config = dict(
    d_model=96,
    n_kv_head=3,
    norm_place='pre',
    rope_fraction=0.5,
    bias='none',
    tie_embeddings=False,
    parallel_block=False,
    extras=['some layers without attention', 'local attention windows', 'gated attention', 'value embeddings', 'hashed n-gram embeddings', 'a smear gate', 'an embedding shortcut', 'skips across layers', 'capped logits'],
    warmup_steps=385,
    schedule='wsd',
    batch_tokens=32768,
    seq_len=1024,
    doc_mask=True,
    train_tokens=128700000,
    dataset='wikipedia_en',
)
Each number is 128 + 32 x the weight over the matrix's rms, rounded and kept within 0 to 255. Layers, rows and columns count from 0. Numbers have three digits each.

# layer 4 MLP up, 384x96, rms 0.135, rows 0-281, columns 48-95
099031097103137150146097095179136131154122136102055104119156151095139125155204150099123146108113121120146147181169134122123104130148163183121127
099060082147116148086136148071147105113179157165107205163134120128106176150139103140157125133165097097125149195156130142172148131083145136110118
092115144071113152104164124126139117114082142083121170154127103087145141091130179110087138145126136090125151177115202133129142164068148104106141
116121136088106138054116108104159104158164135139111141151135101125102167109120171118116095065077086150150087205120153130123065120080108104147130
147124146099141221128144088119136103115086085106167123113086118175099130125132107117082140127141122169108094119141149145147129186109133104173125
085040119153139169101142123110127111161094130149084118112121100098155145129109191116148056180150026042139135174167117125102071160112124120096128
111154098054100045096156094121139135100081055147166102139103209132134095082104087104157128108162106151097046145169139155186133233094104106152135
092130098131165158122172060137155109159158095157089119163153165113102191119139118075121100105133130116103131145142190145168134120133130143153191
158111140176140168108106098134128133115152080121115119170121080130102131143097140036118132113188088141096099122087147170164127114194092149101120
120140154112118129118154090102119124137095130145149156117183128161156094072147085099095104140109158170137074135136103106098174103084150153132133
108109133119099175136149146149123104136105108158066196122144087147094148099170190137134125112143083137103151128122121025144138156117158143094138
095108111154110109109088114128178115167163139149086126159130107127141157143157113114138088103142084107105132103119160076145130120149161152111121
115092090116151122135105120117149152122096140148120163120086097167127129100160176119169100138152121117142126187119125139163138140129126092164152
135113191074147148127150143124164093137124095150127118133222131136144130135096153085149174142159079137060151144145144126114099169178104157110138
178102156118156104151162126044157131153170069122115167144149089096150115132133181129147151143115115143154126104133170081134218156180135156152133
074133115114139193143072115103133130145116089111091203106126099151096162119180140113152123129100100125160153130126139119129076154100155070170145
157079131139160123132063151152132126173132049133114166118138079164111080121135148112108142108148123105164165133131151127123099151162142172124140
124146189068136173097142083094136081123173162125068096143130132087110155133169115114103145134145145234107115147175143108119086143145120094168171
086056168108161131089101160120145124107116098082110156160176095092144158133139086118168122175197110154120063110110148109169062228149169148113143
087130139153165143078176119120152074115128105135136143179183063090154142121125156120131143155119098124077158107122080118153200126175113156118151
120117080114122126123108105134122130139163133087142184154136111189136163137101137118068155155120108129118111179162152138081126146125175080148106
133130089139078161123057119154148053191101165074164145132121147128152146143123129106180122150169096133126100120177111077168213219180182087147115
106104132103098078117129157068203107103160069153085143218239127076134149137113119091108111090088116080152111101115148100082132134162126117151178
148174144142071153092129130124104099161105115109169098137119131112161094089145146089164102125178149120075132114183112028096145139098152137125122
096142113118136139078132121099126157109108130131087117103181140118116131108081105055129123163095085165050127192129089099083147139152133115103173
135077129118165166100102099145145089136108016026074096089126184169097168129153129118116126196135061175154071169119159147090070137116173139133156
132106128142130174115149098141217138091141112175091123150177090169066083168175187088076165090111100109142146209156085086118130122149119109074169
108081168069103168102146114062119136160153136117065115082105129157137135102153116097070125187169098169158149160143122096125108136077158105094195
114118116046132222130127051152144152123155108183089162094147178139098175077145135113098124116111132155162190135149166120119146110136114159131137
163108164087166110107142136091129131210146108124147111191130082110118116141104122091078073119107131135075145104167101102115144132192106100128135
076128149134177130157119141134105061175091113060131189166136166137104115172165107087139145180156133162147121100148078104166112141157137131142164
143067170064181109088108109134142153120135185121133107139128064084082121105171147070153084124160110117141155138130124130120124117178114114110171
144051111156169120179084115070209120155077107063109092119142130074090152137167137133100069127168176131181112115133078126111161154168136115106128
150122191162115187128146062069146143168135085167061114077180079121165094088100161126069127161127084126109127152128178100178091128082103140132200
124069161100098160109122130138168136088164116150083146162213135107101086098153176111128116097120094128095160151180098160171077136187142167118103
125130143123136102130085034122128116148181121072152176172143113130114133137138147135141139190163064183122116122131101128145094140157143126123093
111162119121175126085151071121134086163158079118128139140094156093154144096118133108087104111146120178077043155101125073119132219069166123093103
148137101103120142100146124125134144179098097166127113130096089102128153121129122094133125159163114117056100138142178098142133118110113100142121
110176128096088184133127149098130135163098116138179216161146141134113159152098135115151110093148097142159162117146151080125122141132089076121089
083127132085179141094157121121154150162153153164091164105121122122129127092160113070152084105080045134164140150106175096161162142129122136119167
123098119160108133121115129151127123169120118125129124117144106149110117130135154110146147107094114109079128168108116093151116155109150119129154
140154169134106158159134104112139115115124078137115168093200122095088135124133150133108149124130126176156107099100119129180110173155144120124162
045086147145177136121063154090131134108145110143105163161126132101189188110125171121129146152171103125105185154126138132103131189162154166117093
110048113125165132140158106150128143163162079139076204126113122094125110092164099040152084120141150134021160120126126148162123096186136113115208
126083057166104155128161103108167125130150061137129164136115069091116124131150121095112070147122132159124057152101200129076070187143129087162217
136136161133163111087142109143094047098145021148072088150106178118138124111125130131147137161170080188084091121134138139132101159149126151163120
080125104118118144133131097135138138138138130151121137154122122143080098163170145132131107131194098213104126170111148094098148227094156141145151
149171148094135124106095115121187086108110115108147167129113123134065092056135162121116162146143117146177124123096141168060099129157089158177134
036132141056147172096159130124131146143149083090170157169098141152128154108096139094151069115104132135133112149115097098069190138158102135131165
079146135097144146156142110145134138173170063110147147162126084129113140102169200119130068138146097135139131125092186094142173142067170122109127
084122143131150158118117118091140118161149125165092136159122125147136151092128125124140126109136103144130105176177178109145103145119119103165136
120164130104113123146121145156165125161155096121119136132127092158109198126181102105115133126156091183130121130179163129095130196084162123082174
102083101103144114121117127148121142103087146121103159131136122130155151119097143133190160163131073138133072199139148133180112211109122111128145
127112177110139151126107137103152105184155142134112147158101109100057128098165208094080045113114154153165142172193172138141075084112141081161110
111118118114075117129124082089164058160171071138136167151148127127109133144170140088119170137186110146130097161143178149189128119209081127123162
128141124077131079140141116053088176097170096131138149167190102099138145166142180101163184131111091154088068092135099115160132228146195051194164
088091167097133161113096108146131109151115082108130095130122092107093122091149137099123081123148158131142142110095129083099088148116212135109103
110148159103183169117140101136127162107143144170151122181109169122118154079101153091162169086155092159121080182117107135091094143095167093118214
152152133182154137077157087122154067166090080128111110174138132088152149157167119128125147097132112085118149137110157069146169158139090191128135
147154141106138171098086099098134088144156110111143121143143136106151101120095163088142107124154101142073113156148134139208097158094095135149189
168138149053145154137150135114098129138158134107117146166134102165107141113153119098159098187177149183083115118172144081169161105101160101082192
103104080156114119135072106154115122169148199107099145139176166160110097166159149094136126133168095156122115157132141109134098121134155145113197
126078125107125116173068113145194165158094091084110074126116110096137121148080177130117102074104117123096131119120150131121150139191114104108157
092119162149203107138085178123146113171112155086069106084128074143068089133115080116085085196112112120118102164165135143113153131118104118173181
156130184117168198171051141114147083132065112085109085137150116117096119132120168128137135114129170181141115135141164153149122133099160102168123
077133160098126104090059019121145127156159062129143089119115128128088161124113121097089122107106130223124088146079182125122108139111101090194206
116174120119146158129077117128130162110097181073166107094131136153149161111144073115212128183156137145121090135167109128139155152164142081125143
130138173137156108126111145112178096150133125059135074156125140101066127087144138098172126182123176161068098167179159089102118095078117066190124
134095134106187134138119141124160147163123135094107175158101143123119131113077096099120078075115104091114120122142109119170117114149083059118086
094112154130199108076093147080180155110196158071059132127166158123121120144157113138116115134125166201096098133102157129168122115151176077070159
119101196123160121110077094072150186090077092121092167150179090102155134130146214116112098162075093083133117115165115132139113196170121092165200
133107060115128185133064109113150156074142113134081132110129126132076131116174147136132150124121073139105103124157171104108135124119091104132125
070154109150135118080150154145109133092105111128106112144107122162098112117112194125103117184143070158149127130146152112136135143135121157138154
092090141110180159149109144117107095107113093135076146095158128140162182140103144137090092135117145163176147116159098130136133126134138163115106
147137110119146159132151110080126157091126132149096135121171087138062141100115118110139090151166050132135114122151134114087164139162203117156141
098129134168145163153093176116125130170131063165110128150111106121150079136151111138130100145103125121117139125165139103170137102156076165116140
112136162129167171128108107127136160132113107149091148134155124156126118126163124124148145195172066130108094118138144099147103128130134160186177
136139114144139132121092117109107102129154119125067132106133172155092100093185147114120151182186107145046055128108126127125130103142190083171150
160090110171158146123097089114111147154150158130159130117154139152088148197129164096119124123164101086110131108145125019163134123156181129128142
128029121068122145122129114075107146200096066157069114097100119154129086122173124116153113113161092154120079120137113091139105200142126181091175
156074160027137120137140094121078135095087086052141141118165145117134155149124181117181159158128068140100135165095106137183055162155146140137101
073146124047134125111137064152112182160099176107101115159067083201130149151156126058123142195182141104135097195125146119160095212123163064221174
122136118080140152126081134079165090106188110135126133135096138133080136110098174114139134157137109139112058196149134160135144153084155103174163
107106153131141104149107113134086176176130139124107133101166149167136118159155107111134142153108150117119120133122140128188104137185134140127149
111141127057129088110126052148142112128146109158109120113179097158128168103133142117091140131103108166112096119126107115126153115126144129155183
127115131118126120122117121121132116135125112116128132128126121136108138110139135113131099139135122151119120133138134126136125148126126111130125
131135091103153119128063165148101093086125129114092106130118113157143123090181105122143173195156097121156116160158126143132160147095106128106152
107131118095118108142141095146099136158151114137117188132136128115121123160141147120082106132113131118089119145197145081173141148129132140125113
144105159135166119125068084162135132233168089167113131116140140147047123124167182125087093080136170145162138166173173108173094114101124159197115
125088153067109178123115060122163104201133076156155088154135134136106133165107132094123121131176142127156069127140089061205124172135140130138186
138142108024080144180110140139146177139169148060127193197204110122144155151127157089135151170175090151112154151113133115147209216122119094099147
060175135123192155140097129179178053178123150099117231154065128117134146140172145114095144132105099126153112142169142178184099156174163153157131
103107105130192133094099152078094119191133140117151142158109063155124142104163111131127083175151159142131143111182122111169129110110135121137165
127128139094110130128097141077133133135105090120082200141161086178132179105154157126134077123146133108159112150118099080180212168135135101143092
051075116146093140095165137099195093143133069099149109089173084109131148122150139139158113161095051131121161109165175104178090161136099170130098
103098157100160119139114109102105164163117128132083156141127114143118143131145151112150132147137127108152127146154129123138123111130144126113133
091116131118152176105088099115117119103136178125148144177114103118096156154134133102155141086113130165079081226152146119157170118098125079117149
088079127172093148113146123096140103149149131159145205190100177101067101082129182129152090081110124097151060155127133165168081134109157098157139
106131143088114130141121105155114084082124082126132150130146172161115133138179144128149123125145118126101124132129141098166108136133088150161118
142055169096125135143127109159183140108116135138153106112142148091105123125122151110115096111128146138147136129158140130121074184166096089119143
152165176148154141076173103086137111151165127108171143174193100087156056143043110117120128130146108123120066110197159096125130157144122128110156
142064130157081171094080114129117105138138162130129146159158104077086122145091195102143114151147132124115145121155107070167089176097143107157168
124131117067110163078110135183135137075096137130125146149138123118180133126161158128165150118126096140103129112109110093116119164121109112124156
130155088125171126162160127118133125175103161076126194136084194099125108120174151061113126190153156138091141141203170140171119119144153102204174
153101136148186151110158090106146136108180073101093164171162103097150129134134135090125131131158131155100080120162087127153116140122189130120099
072112111149114192135129149135118100183122091109091141165092141148122163109156105125164088157111110163131089132184116105208110113079154081190164
150152148165101125158160050053123156134146145162094102106156088121088166105117188108095138147146112128132132152133133114156171129131089145095084
109115110103107116162079114108130122141074091129162091131127154105115105080089153137072127147126157126129167126104126110064130199106100101119086
112156125133182148088062112112133118118144149078085101105123123178093135118130125092133077142128082158144074146112154131162070127157205102136165
069103056131168138078145093113126166122171158122082158188153068145040137110194171076150099107115119148142124147140125173128088098170150095098118
080076137103131124136131115107141157139112099088073103082143067116097120127140150099143088148085132129105133131080135063076176187108126137100136
166136133160165111147114080164137132185084143125109141108097128086125156036134141071113106122131151067110125132150157138145114099142054157157171
134126102123176131120128138105114122159146119135116127192116099086113132101166164124107129100199118124115095121099150116170141144119151111126154
137132154070124119111122073069131146161113080137137182162140140120138084169129101071106129118154102100095056106187135124150170144178109126111132
135136167130158105125118137108128111173059099147139141062096189098134099100109158125104129122096142099119123121135167164103085144109134105112092
152149153164157130107166094070148155162155070149094127187169116142160120132120143122126116114111117191104062143140177096120153174125166134190086
132152116064084199149139088119118155138144116112143138100154139121167123099125162101107117162182131125102131124105111083176183119095091102103136
128102162058128151063100148147138102163115021038054176134101143108121140188106102130026127156110131171125073082161153082180141158066118072097164
118146110128117112105145064105151081198075107160102117175162127129118193161107146115144091185219203201102115161116144069213060217146136071174080
138064147042160172099154107118138188187110157091069170135132156136061086116131148130106122198117082126191156127128131157133113172094122145142093
112184162081181133112122136150151107106159054149097127131167158114144148098142103112140160165174095114160148161171136112185102126147179135129106
098123187128198124047138127170162085156140202138061155129160121129098105110120138106136153103164133114108092128189163082155093128158169080166084
090145117162143151158089104126184172096141178180050176135119097098093166199190187060139140133133118123099147160191144075133161173103157065124171
088114107052170176115097086122150116098066173059082135100119149172088175088150084106116137171101118191113129138148109087184151119087159093084215
034099083134132167082140128121166172131112164132095146166131169123161136136128187132169149140150137149128140144111193104182154160150127117114203
089071138056099149150131120101147113137140113135131147110113156092104102170089072101153101137150070104095110095165164103141133167111074114187134
113155117057130182120072087084119156140136138119143106106108157151107102120082145104132136138143119157153126118134139120156083163117154101106190
119099134081179205114123068118171130114154116151079138124123124131067136109123125133143098104070131133172126134133155121139117152112128150141140
155118135114153144113110094061118163188155039141162145137176100180135063084170077103177140084180136161086050135191108073127107138103175100133205
097118122123113185115120097146154109173128153162117134134098064140139132177114167098116067156133138156132085202165164162125124104042111088172118
135120165070155204122141146068133057141141043117104149113147072108152088105180090129140120153222102143103155160142181145142127122183118154144134
121109111113137228096088120129108073106163062098102100130128090152078125108132115115154084142135137175192142193098133118092140161097103104158163
138149176119153145109135123148106109122150136098086109144192082144123085111120125121152122147165172201119095137153132127178156093095184134162126
143142147087143120172103127115202121154121114108146069120088104096102098100139186130143093105155116102106153148140158086098139166178117146070103
139122094157195106083118140128145129141138164103102145134109132126146136095121129108122104120176169116125116147152119036122080091124179105131090
110087140169134149132115121099153075213124110154159131154116096073144116128083168135164111129103122109095135132172170115107112138130090144139186
132103126132157126127112112106133120154124115129113132147135119137138130127119131100123133140133110125120122137141143123139121155121134116150119
093119087187183152121087097181131159143073107092123147115114150121134156063154128073142107149099126134098133122138097089090097132122100130112143
140145112103109221105075113088141108133092124087098098176073098130163157106143095071113127134153148180084139134169170183111145099108146159135127
126117163083153126080078135124123122117155128065092193111089077153091166090136186142122128149143129182156094131195106148118116213088187119156106
139093127140166104066077090041206146159097036180050232189117128132176095087101061074144117144247126158139122146142097068134042117171218135154104
096186129129132134121136146084122129151207144146160155174165049128109144089125158111087133152132150187072152118096143067106140131082126158148193
077053118106107161123141086130180073080131133144102142102101119163135127074147153099145140150148127103168153119103115075159137104140173123130139
128017138126155152129147112134128135125136126164143127100204133105136104092110140094135118129071074145075115167164149104129109124104162139147180
152125143096115133116080108085178102199167109132076231119186078089067124103086144130155074140149091087155152130151201143135137147177112155147129
095089127065106167143083039086110122152141094169145134106119154144136136084119130105140138115148121169138086105200152104175172135119071129122196
117009185107121172120092137147122149137129112120149092101108156130066117098136171126129152122140156129150147147181151105126052243117088139130112
144084119143158125175080122140119120146112083141140100141136143174115112129099141108132073101157132172119096130167136101155130156122091160125133
088121086089155222125152103151156150105162087133107160146096078162096145138094132097149143104194160105082083217120148125180154091087135108137156
124127160120200129072187144088139088143133103110053163166207081085155148148126119120129090171123108102098045128055118107127168178163110148105097
128085164137189144081135129164137078117134098140064103129113114117133147113148129082105142156139065179135098119126132130114110156137164172128104
066071139147132127108089125123137094182091124088112225170100118104131169156094172150120086161181169094140140141154156135150123155105121145121132
106160182100109120150091123105184110132109041126086094151139119152143147113174122134144120137155144111168106157096134041173083173156127097128103
103068111114116137091168108089139157119128099134157176152146090152195136162177238129117152137145119116056154145141115059134175158096142132087143
103116131143130171094145142049117131157173127075145123129145124142146118141112130107110126147150109119112111119132142080163154102115127120135220
098122143035126147144158113134115136160096077133149121156126097138162118093115142086139097117112141129125096078143133088160181198133166128142195
126071183069168170124109097049116094156104046074120108100118088099094082116150096103179070114080103146160138121157166074108124135086131141080174
163075069094131140179085119152132156129113091144110140157154152123173140135106128094089110114189099110130124161146123123164127171160155106116077
146123168170104109044143142048152110142156064150097177129112097133143120175162175120115089130156135135137063116100171080186110116114191080131117
092078091116095132142075134119120126167118120093156108171133053114118149111176144100077106137170117187114131127056226123047168137061162110144135
113152125127134154145161124148182142137177103099120138148168109187146175092130091105133068098097156132098123173141164056140151145114124081161120
111087112065127117120099099105156146094142147125114123151112128196134188154154082117111131159175129127135083103191116101123129113094124132141107
162076136133148129089135142042154067184147076146130164167130113125133084130133099122141134106186142092113112160163185130135081182130118143139142
146157072148126144129151114151085155113166172101092114109137144128094141088186182075153094134165081161136044162087117126149138129095128134147135
107117167117131124124154108063082107140191107126150060111190185110142139063183101071066132162118099208071096125116112067157095192166094144089152
127040168136138125118153133129115158156190153157075116152157118092066101132144122083135084135142084101101097112164110075128115109130135132091147
135086126046076164141115083106146114113132149097097187132183153136076099167113138092126146129182130095119148124159159107128176175199127142074114
126123162125141126107136124178139076160149120159036104178148065137107185147178121056162098103116110112084057170132131140118216166103127124145118
185134175053149125103116100103143111094146072155119154182169185091094083137136078116115115082127131202090124149153164133147101144155105099112183
119087095146199134144146079149163150140168097059087133150127077097155092133148178093117083136100084124134127154147140075085137192120154142138150
079119141107215188111084147107136108138113139085085165160085132152192122070135119121071064158173150098157135129203166105208167086095153145098081
122119155112105185107107105093176119209129069137062165113113074144068081132118130111077093143104146123174085161171196133116187161117132083122090
150126107042118153157148128071100114131112101099114111111110138163103097103131135074128160157155073167107164116095119110121080167150106115094151
121145161160169157091074118087120157164086071121116114105115082136098155046146136127109108176123100200127085111179166185104092142090149102141157
088136096092159140132152103161158145135146130059093175184185104108077106150115113119080106114151102163075154152174141115116127132164096136121126
101187156088156128172112112137146137152134060091164124184121124150150138122092136123169134153142089185131063152154207101099109137080101104208108
124135136102161118070162154113153124128157115094094163152153102119133133152170089109161077118150136083133131156123174098106130141117210087076155
163096176091134130065116084170161136132135120144093122137146116136052079100171126113144131196175083137137118174167177139142087093101128129169104
142071116132111209121147139140179140077136191127070124112141079152117115135148161104122117179147116085104161179168092109082189133182099101144145
117145156135099117133154109073140120148205104140115119152222126085090115136100123124127130160102126156083152164164154120134110137123142098148166
104090148108134113167118153104107116197118049141125133112132167109121189142134104033161095138134085136140077096092115085162058174165126162094084
119158135127147158142114084092155088113130142086148161141163155152176124108159111095101116111129075143131147121128102119124106143131145043112147
070043120129143185120112105143154151166079037149103160115140090167114165112133167099175163090175160151149145113068209135161127139133105095124115
165105154139136113125076047135141162143092122126123216119151166166105108116156134102079154122106106164101053148160109119137065118064138097158217
077114169111092130152097087078129105138114114109118160119133123148104116133160127140119102124168152152152050137145098137149158103136145064169131
125072125114099136113155101155127150167128126157159135188167098132157111139126143102133100091130162171068069112193101080119139121115143077161148
054104146025098121133159108127097149140145105179157096156141109152154090145177164096054122100141172161105106143208103036149131152076162162111198
093116152139166134152148125175145109151131180118133133144109066140112084107142117112172101135104172162118092151115162081099163134126083126134160
080106154181130133108124116091175099115139098083104105142127124161064080060071170127183076157141111127159157161115185142089044168069128078163103
081073110061046128084046083120156039133114024154086142147107072074135141115164095111070141151100136132176101142071151120121083191134180123088164
116118116120169178093163121107161107162087069133086112122174134115082073119105200082076132159034092119151130161164164094114129113097167102116086
124104147128140121132081112138147131132087147090143163188148078086081117142086125114132092123144119137116113106151153131129114172144074140150128
134172109143115121128107151134144146210135131125137168139116068132175104101090167084130079160135165159111078181154095096096097152029126072145144
139054157135169113135086125072171053187123110102109185097164053098085125081159175155116077125117081105140106183145140123177100126083128094144118
061132086122172108102107087105165096132107179095114128121156141075111209104136131116102109138180139143091078198183083106077164153095135050089153
127120163102148124110109121044133113171166126136107080123181124104097166124133175123071146079201198094146104147134167163185125181172182153159094
140095176132121140155074111140114103199147118104133103179098120111111107114162150150118075108165130182108088128182212098115093149122094139180095
094150148102111150154118093132123086171112047174125158154136113148127146065100119090168123144102095078159121126143161096128122175149155129085125
121091069159166114069094150084141165223071040124094142131111074121130112064189190095179132132145097114129094087097182149142061137187096089069117
123108121171131144135154128144132083132194094096129205115142080105119179162115099102129107115159133115143148128113176123132174126086163130089153
167080154107146130138106135103130090146082118157091115072110125131129150065119137119074177157130062141135179112102127048129089166134107077136152
132165166061172166150145087089140113144150100131104135128181133129059101054106153093158087070168100150084103094107120121148144186159058142154145
127148155122196127147134101111135173156088141131074094130190157103128087094094122133120082131119149180154093152131173090148091084146126140137128
114137164070130195098139086139098151121120084165131097103109099136150054128121079105142135116173124146093087137153097057143159149086162105164184
136097116135146135080080130095160128123154141148111116174114129142155149102131133085128093103161127096083069115160171096116107160122128140168109
106083140135155178122171141138144104169097057127151127168169095084136105115145126133087059160121117148149130130117081156090139180152097182083121
109082169122156154084127114164164145125091149114117140112148138094114166083116144076146112152115111076154157116146138105133121140157091137105056
155131125122160138152088139158165160147122141124077157120139138148121154085207120129105084120130112119123170198081139112121135142127123087092143
156133125070132085111137123094151079099151110191140147111159158121095106096104150110091136133119060136146137144163136176189138111144135111140140
111115060136182130085107129104160117124114155207110174097143147091109108141114172122135152132139073127067145151145127138107172167109177181121182
085095143119187200097160091157157123095131132085051109132114065090085059157181190052174114121084083112149092185198160123151185129079169114105153
089152184099154217114169135137152169101125148105155140171079148126147074098147157092171088123107135087096129176165157109144097134088158120159163
097168094084086147141111142118136116114077080120099113125164127107114127070183103112089130165091097103095136101086140083122101174180150048142158
099142126065151147141135127112107153087146109096070146091185163198135162088147115102129151134095130180164117140127076142177132145114160118113113
084125105138136104118159114126113102114094046177133107164115087113088107087182106087133080161164147131146180084126146123160163135167205075119148
139132220083153101095133135129077148129119058100126122113125077156115078059096123092137109168121151193119116134123144105141076143108146079082137
144105082010086117138141063172149136146117106066125116113126154152059162046183146106076132138123144156153096079147103141130165146103123177158118
097104154094184159070099122100153098127151097008056111121146114152074124130119141135092072173161121101137105161120170143143124110111131108147133
073103127140191126090134134165117125120113156077151160134104119110155160128159142121159099188133114106110084173121168127130123141125147106154172
062150149108195141095142113144123136176119107107072139181185119100126144155159118105092053140144118155110068136172139080179158118107123136120130
081146097182147162142097131102155085161090060091144167138129132111188113125169120116090024156204110090146118185149176098153148129161151175091094
160131110101160145157098094088126154172145123168148112133156140108110099146150093087124105116110172102076146178111161113109154125150137146179145
082095155150127113142173128111167105187121145146107132147162087131151187118117151113111078092127132125127145143134136090115081147183154116141147
127083102141149149093079133132146044093146144156120083120138143141120116141136119089162056142120136107176105149148140100145084083158161159153131
144122140082164154110055125083144173142165105121103135178147144136145114083145101136092107171188115136117117103148116127217102116168136109103153
148162125145119149138127020176110095152100120125138075133140129129079120121073128124160130144138158175148121129204148077106080159123142137132114
141181169156126163116109093118146054119166073085167229134161105120125163106129139085104140173114105118149150164127144135153081120170123100224116
109116118145191137132153083169129142136089132119139097106142120135132180097126164133089174154182111132117127116150076127129151132098160134130123
103157120133153123128139075109124116163120063112149140136110127150158141081105050121203106128131190151072091103180149099164125126131150086153146
153086142089122158161107159106174113192113109155104134126137156098088116150082140094097108088135129126100142145139136107112107141151122096162109
138069160129112150135151140137137129130148141072125094159184134106121139104122117123118152119133121174141097119129169155126093192087172156099102
074159061096150049126118115170132112100122102139129112122129081179084148145165134119147154166110185121158118144150142079111162143136108107137124
105111108159137091145164155122153157159200120180114180130146174122127146124123112134182142145176122085106156094111148106117200114108155115116059
076083155083158158127153132078129132170142107151121156131090059105068140091088103140148099149125108150119138126143153097107101176133093117178185
140127190069128162089089057159134117138150076100066115144127098119080163145172137103100089137126174191100105163174199120116071103082166125171125
156127132160169113136105083120142174141120057117130143179142138137157111117113120106123088133135139155097033116145109112167125125166145121142167
115156142138195121074063008149162066113083066218107116113100120113108122063187158072153120173116111152095114129127114053081184196113120144165177
119115119185147086095094158146111070140152133070148180158149074112134123120091153103202106192090170106099079148134099074100192190058172124135115
159095130119115129144144142066143145144125065141117087094170150144102161152127113160160095120119107203101104128125138153165153146161141089179157
124049063137148159101107121160145152110157086143145120197170139150153170094104142079153152124169149090122038123097121083191174131091117068128142
166117178070088089154073085132150111107159029138101164138130150099116114127119194118154128141103166121108121083125171162156118156164097144179175
174113157137163193141154182087134092167091119085104140124086140139139100062179117106127085212109128093117167172108135118119122155075102043123084
101088120046117113122068095155167124105073103110101123139074120104071124116128111111176111156061108146101119109139140130131123151165075098142174
108186184132175158042177127108134055112162086155113131151188147159128125105108163097188089148177116139089139128114134179177077159179103163181111
102152147116178112142133108106158176128144108125064120153146127155095126120153100113197134120140127169109076087143140124163136143171167109134181
159153124102110167150123147082125119164137099107151112113113143128147108072123148128135165214169105186104072149153123092133108135129068116107198
140122152131146189175139126123122116106110142181133123100160176130080129115154147104093128128146097118122164151162162067146110118165080129093084
121094200112153098124145127132167148162197101081143156121136106111139101131218105119090088142139122077082163106132116075117175182163153152123177
095077139139102109151107123140152168141138114126133124111133125171121180117147093090100124112167154156138122194133132085134158112098174151115086
088101088131128142118128132112155137184132166083074095207111140101090156127169156114125100170172152131127096182177187116080102140087144088092122
174052146125161112124172102134152145087122141079091108151125093114160105115095185132148158122125087130122148100117109102154140175134147142116113
153124127115118095081169126122150073160102067193115176143154103107141192085129128154104097109179097107100118134129207133139069172164144131127137
099114122142165112117125177147159181167116139084097144156131133167100111109123122133180110189162089128161138147150122144099154146075181082193093
137115128094145129152089134136156111081173132120107099113136131184123159125136128133107156128141115144125134147141150140176095147110131135142134
157125101129108124112143133151107153130194157150099166173132158121149091141133175098117108161202124115103137116116133098173155150159154119143101
108152147125156149160102060157104162106160132103109131089163157174152123134096145057152130082112148132169132111098160151162103154140126182073113
090178132167218089110167128104148128168156099144138131164165063140198098070154133107158074177226133157076069134133123061103219167093169134159113
146106111121146189137114122169194130080181155124102122088136153174152155141121165076082122131175100122118118175135138101179124118171125085095116
128142111131110136145102108167149127173134134112125132148089098114099124146124130107133072131139116162087123095167170113149110096157107096140080
093109142021088202062118143080137154140140070122093161181105125118091124174107114109067110180152097190075142108198152146189167177094112132130115
099118169129140174052140117082116094138108087093102129150108139053162104100186099121090155167234113104128169128124100120147128111149181129101151
123170098150142149151136118106152043127177090163074140158177118140094126172170083116121170126151096085085125091155139114121136125130143131124102
176084137097090173122137112169123106109188136115068141157165135147101100158133135067114133119176114120119143142091139099172138132175156143114116
159060111152159172127178105081101127201083159153130109131133087140133152050121117073156119146110103122117086136150097130081140149104091121139144
164123141200219134127101135089144109117136122140121146162165136159096074099164121110074162194154146105114072170105166133173102106178198125116094
150120120085108180108100076064102103128104104137162145123142127136093145096131081083191153177136147156145112103156133080147125116095136125100094
149106158048144126074045091129124146092134094107097152129159136102130142135084154112152137151130078097139156133114111149157152227140138124152166
145175147150137119116138137128149129100121147114138178148174071063153150142117127140146116164093112149108092165141065150156152150101148114165105
141096089152118114130130139066113085139152132161128128157108180131139094167105087096082132239190120151095055148135102095170139160139123114181128
098085096098097167078116147088110117158150139069138211135074128138077111116107174131176128156181120103132071136131169158165143189099159095148144
143092105131182150091086103152135160160155068107122168148147107146094139127206148111141140133150121125169102122145152096145085149133162138121159
098160115139127106120118127135205121172165078111073143170124059159110199153136179112171098165193143103088112140179143117106141198122126102130081
122103113084107104103127123108096175131140139179104157142172107161089119085136166104152121091119125166125119136083093091129161157079116089100181
114142168100106130164178141112165103128112106104164112122191182171098136140182143072128164112134139119112125181156135040095041138133140144132122
097105159149090077123178126110134101126154065128097085172144139177109059124116167125106103192108123181150125130089195095106070171147170168070153
126113149080107174104127085160148150136064121106121088131087067137102158126130155104189075116082129137073149101190209148140141125136143070122107
174152100141137110080102052113119086109149131201104133150146180139089127127094190091093071157128139134073108140192136085189131155149164169127127
113153076169134098134109074125141087136160155162150107158149118129139133144207170085081168103059151134131078143126116099114140129098153168111154
093125184096159094152118146108156095107126158150131156160182180147153100091098165120127131093135103172100135158102133144162116137119092139125138
117153093129114051131158092078123136155118079190150103154091091166107114078171193095123098127115111129109108069123133124104189115159109102154093
102142202081133134111156129101136146103120099111043129111163085088117134149133105113136115147146172180173110163152181123070114130140153131144147
071105128082116155146144126095124106158145110105156148127152161150070108070071128099092097169100147118159065143130114089139187176064139086197113